config.toml
norm = "rmsnorm"
init_std_up = 0.0576
decay_fraction = 0.694
final_lr_fraction = 0.1
batch_tokens = 32768
train_tokens = 111400000
Each number is 50 + 12 x the weight over its row's rms, rounded and kept within 0 to 99. Layers, rows and columns count from 0. The size before them is the row's rms in percent of the matrix's.

# layer 2 MLP down, 96x768, rms 0.262, rows 82-95, columns 256-511
101:52 69 47 54 49 50 60 48 51 42 78 48 49 43 43 59 44 49 50 34 57 47 31 51 60 43 81 63 38 49 61 45 54 33 71 42 57 68 46 55 59 47 68 61 44 60 58 23 69 53 81 50 61 55 62 47 49 49 65 46 39 39 49 80 45 50 39 60 62 45 36 61 32 54 56 31 72 58 63 38 53 49 83 45 45 52 37 45 53 55 38 60 41 40 63 58 53 48 51 41 53 56 58 57 75 60 55 23 36 51 68 21 37 62 54 41 39 52 60 39 38 47 37 62 39 58 61 49 59 43 39 63 44 62 57 47 42 41 62 26 50 52 67 42 47 47 59 53 76 67 57 32 46 42 63 58 29 64 59 46 73 62 46 53 44 52 38 57 62 41 62 51 49 34 63 43 65 72 39 38 46 47 29 62 58 44 54 50 52 35 51 50 42 34 32 51 58 50 32 39 61 71 52 41 52 49 35 42 50 43 43 66 42 81 55 30 60 55 61 61 34 68 61 24 63 33 40 47 33 48 55 45 64 53 75 52 40 64 45 79 48 51 40 36 62 41 37 21 84 41 58 34 61 52 66 57
099:45 25 34 36 53 32 57 51 69 46 46 35 59 57 66 34 65 49 50 59 35 24 56 52 37 44 42 28 51 53 47 68 37 53 51 64 31 52 41 67 55 36 52 70 56 76 49 64 67 50 61 35 38 49 28 45 36 73 32 38 66 50 54 38 55 38 54 26 41 43 41 41 40 33 42 54 54 28 49 57 54 54 40 36 64 57 66 62 43 43 44 58 27 62 46 52 52 53 60 43 58 58 50 09 64 44 52 37 53 45 30 62 46 47 49 40 57 53 41 45 63 50 57 66 30 48 41 47 56 50 50 45 32 61 58 41 30 64 53 61 58 40 67 36 50 49 32 27 40 55 39 41 59 31 34 39 48 44 61 44 41 45 64 46 31 35 44 38 56 54 42 58 53 37 20 64 46 62 47 29 56 58 55 64 47 55 61 43 75 43 52 62 46 60 40 52 57 44 33 62 47 43 43 68 55 45 49 51 66 48 50 48 39 45 61 44 49 73 55 31 60 58 46 33 58 34 66 44 31 56 56 58 35 48 46 68 31 58 57 55 61 38 53 63 37 48 38 72 37 47 44 67 38 51 46 60
104:61 47 47 49 72 31 64 50 63 41 53 38 63 48 58 75 68 69 49 64 58 45 50 31 43 62 46 34 69 54 42 51 64 58 33 42 28 60 62 35 44 51 56 75 53 47 55 41 49 34 36 63 54 45 43 53 49 49 36 44 68 53 43 71 44 50 33 38 54 34 39 69 60 45 36 68 31 44 37 56 55 50 48 60 71 46 61 34 56 39 37 45 63 42 61 54 43 31 51 34 42 29 63 70 53 54 40 52 54 27 55 50 47 54 51 51 57 60 46 49 49 59 20 67 36 45 46 58 48 66 58 53 69 39 40 63 57 68 51 56 55 43 55 34 45 42 46 77 59 55 41 62 50 31 13 21 60 58 79 63 50 55 52 60 56 62 57 44 42 49 67 62 50 47 67 62 23 57 48 63 51 52 39 29 58 57 62 48 31 58 41 55 64 66 43 63 35 62 64 54 56 51 55 42 64 60 46 42 53 64 49 45 39 74 47 57 66 62 60 50 48 41 61 66 58 34 61 68 34 30 33 40 44 75 39 71 46 50 61 43 58 37 27 53 51 19 40 55 58 52 93 48 69 58 65 60
097:45 17 50 64 29 43 50 43 54 43 43 46 75 32 47 57 62 68 37 46 49 66 48 58 46 49 54 51 48 67 68 64 68 63 39 46 42 80 22 87 65 36 40 42 48 51 49 66 58 49 35 41 57 33 54 31 33 33 55 72 50 54 50 41 51 65 69 44 44 48 31 55 50 54 47 49 66 54 53 48 48 53 64 52 42 42 39 46 47 72 66 38 42 54 76 45 51 43 56 60 55 53 56 50 56 51 35 28 55 67 60 52 31 44 49 33 38 61 70 65 61 52 16 39 57 34 47 47 37 42 38 47 46 38 43 34 42 55 50 43 52 57 64 58 37 71 36 45 46 41 48 46 55 50 41 34 56 58 70 52 27 40 63 26 46 52 42 70 44 44 46 57 50 60 39 46 42 55 66 65 51 56 42 53 55 40 60 64 56 52 55 43 47 63 32 67 55 48 45 67 50 30 60 71 42 62 65 50 49 43 52 50 54 49 40 58 18 66 47 53 38 39 62 53 46 33 47 20 25 62 46 33 32 38 50 47 43 53 56 54 59 44 32 62 55 41 45 56 59 43 56 52 27 74 43 53
100:43 67 47 58 41 82 40 63 60 33 54 49 30 46 41 51 47 62 41 50 47 57 55 38 36 62 57 37 56 52 36 38 40 53 73 36 40 34 28 45 56 52 38 62 53 49 56 54 44 63 51 58 38 49 37 46 37 61 66 37 50 45 40 42 60 48 50 54 58 36 70 49 70 24 36 23 80 58 40 45 61 48 51 55 77 70 78 56 44 54 36 53 47 67 53 58 65 69 59 35 52 57 38 60 77 26 51 70 57 37 61 31 43 47 52 35 41 74 46 75 37 44 54 40 58 32 54 67 63 26 53 51 31 80 45 35 39 58 39 41 44 42 47 54 43 53 50 49 23 42 39 57 68 58 44 49 31 59 50 55 85 37 37 46 41 59 41 53 70 42 45 42 45 39 50 50 55 59 59 57 52 39 58 53 31 65 46 22 48 50 41 83 61 61 58 64 47 30 46 50 58 52 35 57 63 40 26 46 57 44 48 52 51 31 58 52 53 49 50 38 47 45 61 45 54 68 49 54 43 64 74 42 45 69 55 58 63 54 23 44 61 37 44 33 62 58 55 59 50 47 54 44 59 39 58 63
096:57 76 62 43 51 53 61 40 39 36 63 56 62 33 36 49 55 41 66 51 56 54 47 54 62 49 62 48 50 27 54 48 37 50 45 42 49 59 35 45 34 51 74 60 30 32 43 64 62 32 48 49 66 58 26 48 46 29 47 45 58 41 52 50 45 58 66 82 58 34 48 24 56 45 68 39 50 44 47 54 64 72 24 60 35 45 50 42 43 44 50 48 56 70 10 52 47 45 47 44 40 54 40 76 55 46 52 34 63 69 46 61 29 56 59 34 76 26 71 40 39 51 54 29 50 45 48 45 66 39 58 53 57 53 51 49 35 41 29 50 54 52 42 57 65 52 70 51 77 80 60 66 48 36 35 50 44 47 57 27 48 87 34 60 68 40 47 59 55 40 41 59 36 71 47 46 57 43 31 47 36 50 43 32 40 55 50 50 52 50 22 63 43 36 50 59 64 39 59 64 53 73 41 54 33 56 61 20 60 47 51 48 56 45 34 35 56 48 49 54 56 57 55 55 45 31 71 58 53 35 59 34 58 25 40 32 61 47 59 51 41 35 61 62 59 47 29 72 56 69 29 57 58 64 47 43
099:52 60 47 57 44 50 32 56 57 51 63 50 75 42 58 52 33 58 45 43 38 42 51 43 63 40 44 57 29 60 49 49 55 61 52 72 42 33 53 38 39 46 43 51 52 27 45 31 60 41 81 30 54 51 52 34 55 65 55 14 38 50 38 35 53 41 47 37 68 49 58 35 64 59 60 50 49 47 50 38 63 45 53 71 44 52 36 48 69 58 40 55 50 48 50 39 56 65 58 61 48 31 51 78 53 35 53 58 44 53 49 48 29 44 43 68 30 28 58 47 37 25 54 74 65 42 46 38 64 36 42 60 27 37 53 38 46 70 49 37 75 55 49 48 36 41 41 72 62 43 62 39 59 38 28 52 57 51 63 40 33 62 56 51 39 80 56 28 54 45 48 34 30 42 63 33 74 70 42 64 40 51 51 66 53 50 55 72 72 50 56 62 79 63 69 45 38 48 48 32 38 56 59 53 55 61 32 54 51 35 32 62 60 57 45 51 57 36 56 58 57 61 54 52 62 39 25 43 49 54 50 54 33 31 55 38 37 58 51 42 63 49 42 49 47 69 26 41 53 53 67 67 46 62 43 59
098:27 57 34 46 53 37 33 23 39 42 43 53 55 57 57 66 46 51 58 41 54 50 39 48 32 51 78 36 42 64 33 35 41 43 68 67 39 57 48 43 38 70 47 49 46 53 75 41 37 69 48 56 55 60 32 62 50 48 65 64 62 63 43 64 56 69 39 67 58 56 73 73 45 49 63 62 43 47 46 52 58 58 42 61 38 42 63 25 61 66 52 37 52 48 71 45 50 47 32 52 43 40 54 45 45 71 57 52 55 29 49 52 27 51 49 38 48 43 34 25 57 56 44 67 49 63 60 42 57 56 48 38 47 32 53 50 44 43 53 47 59 30 60 52 48 46 56 62 39 54 38 47 59 47 31 29 62 43 63 40 38 47 54 31 53 54 51 47 46 57 42 28 49 59 50 58 46 42 44 57 24 36 50 63 51 59 51 27 53 27 36 61 55 53 50 67 41 50 48 42 49 61 69 48 66 37 43 49 43 38 39 54 40 44 56 47 61 76 74 54 64 54 60 45 46 49 23 48 71 36 33 44 57 39 51 65 46 63 36 34 40 56 35 55 70 28 53 55 42 42 45 48 59 43 61 44
094:72 48 40 52 44 50 62 65 39 60 33 37 28 40 48 55 36 56 51 54 50 39 53 49 52 48 39 53 46 58 52 66 42 32 63 82 57 32 39 39 28 58 61 65 57 74 74 42 45 53 59 56 54 58 35 43 42 44 53 43 45 48 51 41 54 64 30 72 30 49 57 41 55 57 60 39 43 52 38 45 26 41 26 38 55 57 27 39 47 44 51 48 57 46 59 42 33 31 43 64 44 38 53 58 43 40 49 47 55 45 29 28 41 32 44 57 35 50 69 32 60 58 75 60 47 55 59 53 49 61 70 52 33 46 42 45 33 60 50 47 45 38 47 64 66 60 56 53 60 47 68 45 63 65 54 72 60 37 54 34 52 40 51 45 53 35 65 53 56 54 55 33 44 68 46 44 47 40 64 28 48 52 67 59 31 52 50 66 54 32 59 53 30 58 50 40 45 41 71 47 51 52 44 48 40 40 38 62 48 78 46 73 52 38 46 50 54 58 39 40 42 42 52 54 32 67 62 58 45 66 41 57 50 63 20 39 65 44 52 58 35 50 52 50 64 37 71 36 51 62 50 41 54 40 46 46
096:53 57 59 51 44 49 38 80 58 53 55 50 58 46 50 42 42 42 35 41 26 56 53 61 04 73 46 47 50 62 37 28 52 50 46 42 61 51 76 45 18 47 57 54 45 43 52 44 50 36 56 56 42 37 54 38 53 45 50 55 36 48 77 50 53 48 55 60 62 67 54 50 56 37 57 67 48 64 50 44 67 52 44 45 40 24 61 45 37 47 47 54 47 68 56 60 44 54 69 50 58 61 75 37 36 54 68 50 45 56 51 59 57 66 55 65 58 48 47 63 37 47 55 65 63 46 64 34 33 68 45 63 61 37 51 40 57 44 58 56 70 41 47 50 51 54 60 57 34 55 53 39 30 59 51 56 36 60 45 42 66 61 44 63 49 50 61 45 34 82 71 56 56 45 57 53 46 38 61 44 44 35 41 42 55 58 34 40 53 47 55 24 45 51 64 26 53 47 34 27 54 48 62 59 53 44 51 31 41 73 48 27 65 36 40 51 25 52 59 47 40 56 50 48 63 50 55 56 42 55 50 50 48 36 60 68 53 44 56 50 50 38 47 38 44 48 55 49 46 75 48 49 41 34 50 55
101:42 29 69 59 53 47 44 42 63 53 50 47 51 53 53 31 59 33 32 53 72 42 75 60 45 31 29 39 40 47 42 44 64 72 66 47 24 40 38 59 63 40 57 41 57 59 60 43 30 21 61 52 35 47 42 55 46 71 49 40 44 56 30 40 49 52 47 39 31 55 44 24 52 51 38 79 47 42 37 44 44 75 43 44 45 49 63 55 76 67 51 56 49 44 73 54 49 53 32 48 54 58 39 25 40 39 30 46 57 33 47 57 44 31 32 62 43 64 45 52 78 50 46 53 41 32 66 48 68 45 57 43 50 45 53 57 50 56 49 61 76 41 50 52 48 34 33 39 45 59 40 42 56 51 21 39 51 45 56 33 55 40 46 44 50 50 52 55 57 55 31 40 57 41 48 63 44 42 38 49 52 73 29 42 42 47 26 44 62 55 50 36 64 46 43 47 44 31 81 85 51 55 51 46 41 58 34 53 63 61 33 50 51 51 82 51 54 51 61 44 54 42 53 44 53 50 41 37 48 44 42 45 44 59 16 56 62 70 18 44 51 58 59 37 46 47 66 66 36 49 66 39 65 56 64 47
101:24 52 37 41 60 47 44 52 48 44 51 60 54 42 56 71 48 60 46 41 32 48 57 51 37 57 38 40 67 45 68 66 38 32 66 81 49 54 66 45 56 34 42 42 34 63 64 43 38 53 55 59 35 50 49 47 34 72 45 40 56 65 44 49 54 60 56 38 72 51 68 39 51 58 65 50 43 48 58 65 38 39 70 48 36 50 48 74 58 45 40 38 35 35 61 53 43 67 40 63 60 46 71 68 68 40 51 29 49 54 41 50 41 39 41 65 73 56 40 54 44 47 80 52 39 43 51 54 45 41 45 54 50 71 26 57 51 47 74 52 51 21 46 46 49 47 43 49 57 54 39 47 32 58 50 56 38 60 57 57 49 31 64 50 38 40 45 57 55 39 55 43 75 48 59 61 30 59 75 34 52 42 81 45 44 60 48 35 52 61 64 41 28 44 58 63 70 44 46 32 43 48 61 40 56 48 65 39 47 44 48 46 74 23 71 69 58 69 40 38 43 32 36 27 56 61 33 49 51 70 35 56 22 44 34 52 67 41 60 41 53 58 45 45 72 60 49 58 53 33 35 70 40 48 50 53
096:40 41 47 48 55 70 67 32 36 41 38 60 46 39 33 45 55 48 40 46 40 79 63 60 44 45 30 34 42 33 52 59 59 47 56 41 56 40 61 55 41 49 44 43 34 42 52 39 38 52 62 62 51 51 56 38 42 53 53 47 45 59 63 43 47 61 42 52 52 45 42 54 44 35 42 42 55 42 33 36 45 32 58 37 58 38 65 42 38 27 49 42 43 43 32 46 62 42 43 47 62 30 54 56 52 30 38 65 39 71 41 45 50 78 51 71 44 31 50 55 28 59 53 46 41 60 42 43 52 35 51 53 53 35 46 57 58 54 46 42 35 35 39 42 24 42 35 49 60 61 45 34 49 58 47 26 48 50 71 51 55 39 61 39 33 29 49 58 43 39 64 74 61 45 47 55 48 31 57 49 57 63 58 63 36 63 58 69 54 51 62 64 37 59 32 63 53 69 64 64 49 44 38 39 25 48 42 71 49 38 43 50 53 38 35 54 30 57 46 35 61 43 43 52 64 50 63 60 36 51 38 39 45 50 69 60 47 37 43 61 68 12 66 59 34 63 57 48 41 49 55 54 62 59 52 43
094:54 36 70 43 64 59 42 67 41 39 39 55 45 81 37 55 49 46 50 48 62 45 32 66 50 41 30 70 59 60 39 55 50 52 46 47 29 50 49 55 47 47 41 30 52 51 67 69 45 28 15 57 44 45 61 37 44 61 65 30 52 41 32 58 53 59 27 68 31 58 55 57 75 49 49 39 43 55 48 45 29 28 57 47 39 48 50 48 60 38 57 60 46 42 58 55 67 60 66 34 35 34 62 32 39 52 66 62 55 62 53 69 57 56 34 52 34 60 44 54 80 61 52 43 67 48 57 66 47 50 76 60 56 59 60 50 40 84 50 30 39 41 42 42 47 27 57 52 58 40 41 60 34 34 30 57 40 51 42 33 75 46 41 57 50 55 57 59 52 55 45 55 66 50 50 63 55 24 52 43 64 39 60 49 32 53 62 34 54 68 48 39 47 34 57 57 53 49 64 40 45 47 64 49 39 49 38 62 51 52 44 34 62 51 57 38 47 59 55 51 60 57 30 75 60 57 51 53 35 59 58 43 41 36 35 45 58 51 39 63 47 49 45 50 52 51 69 46 49 40 98 39 62 62 47 52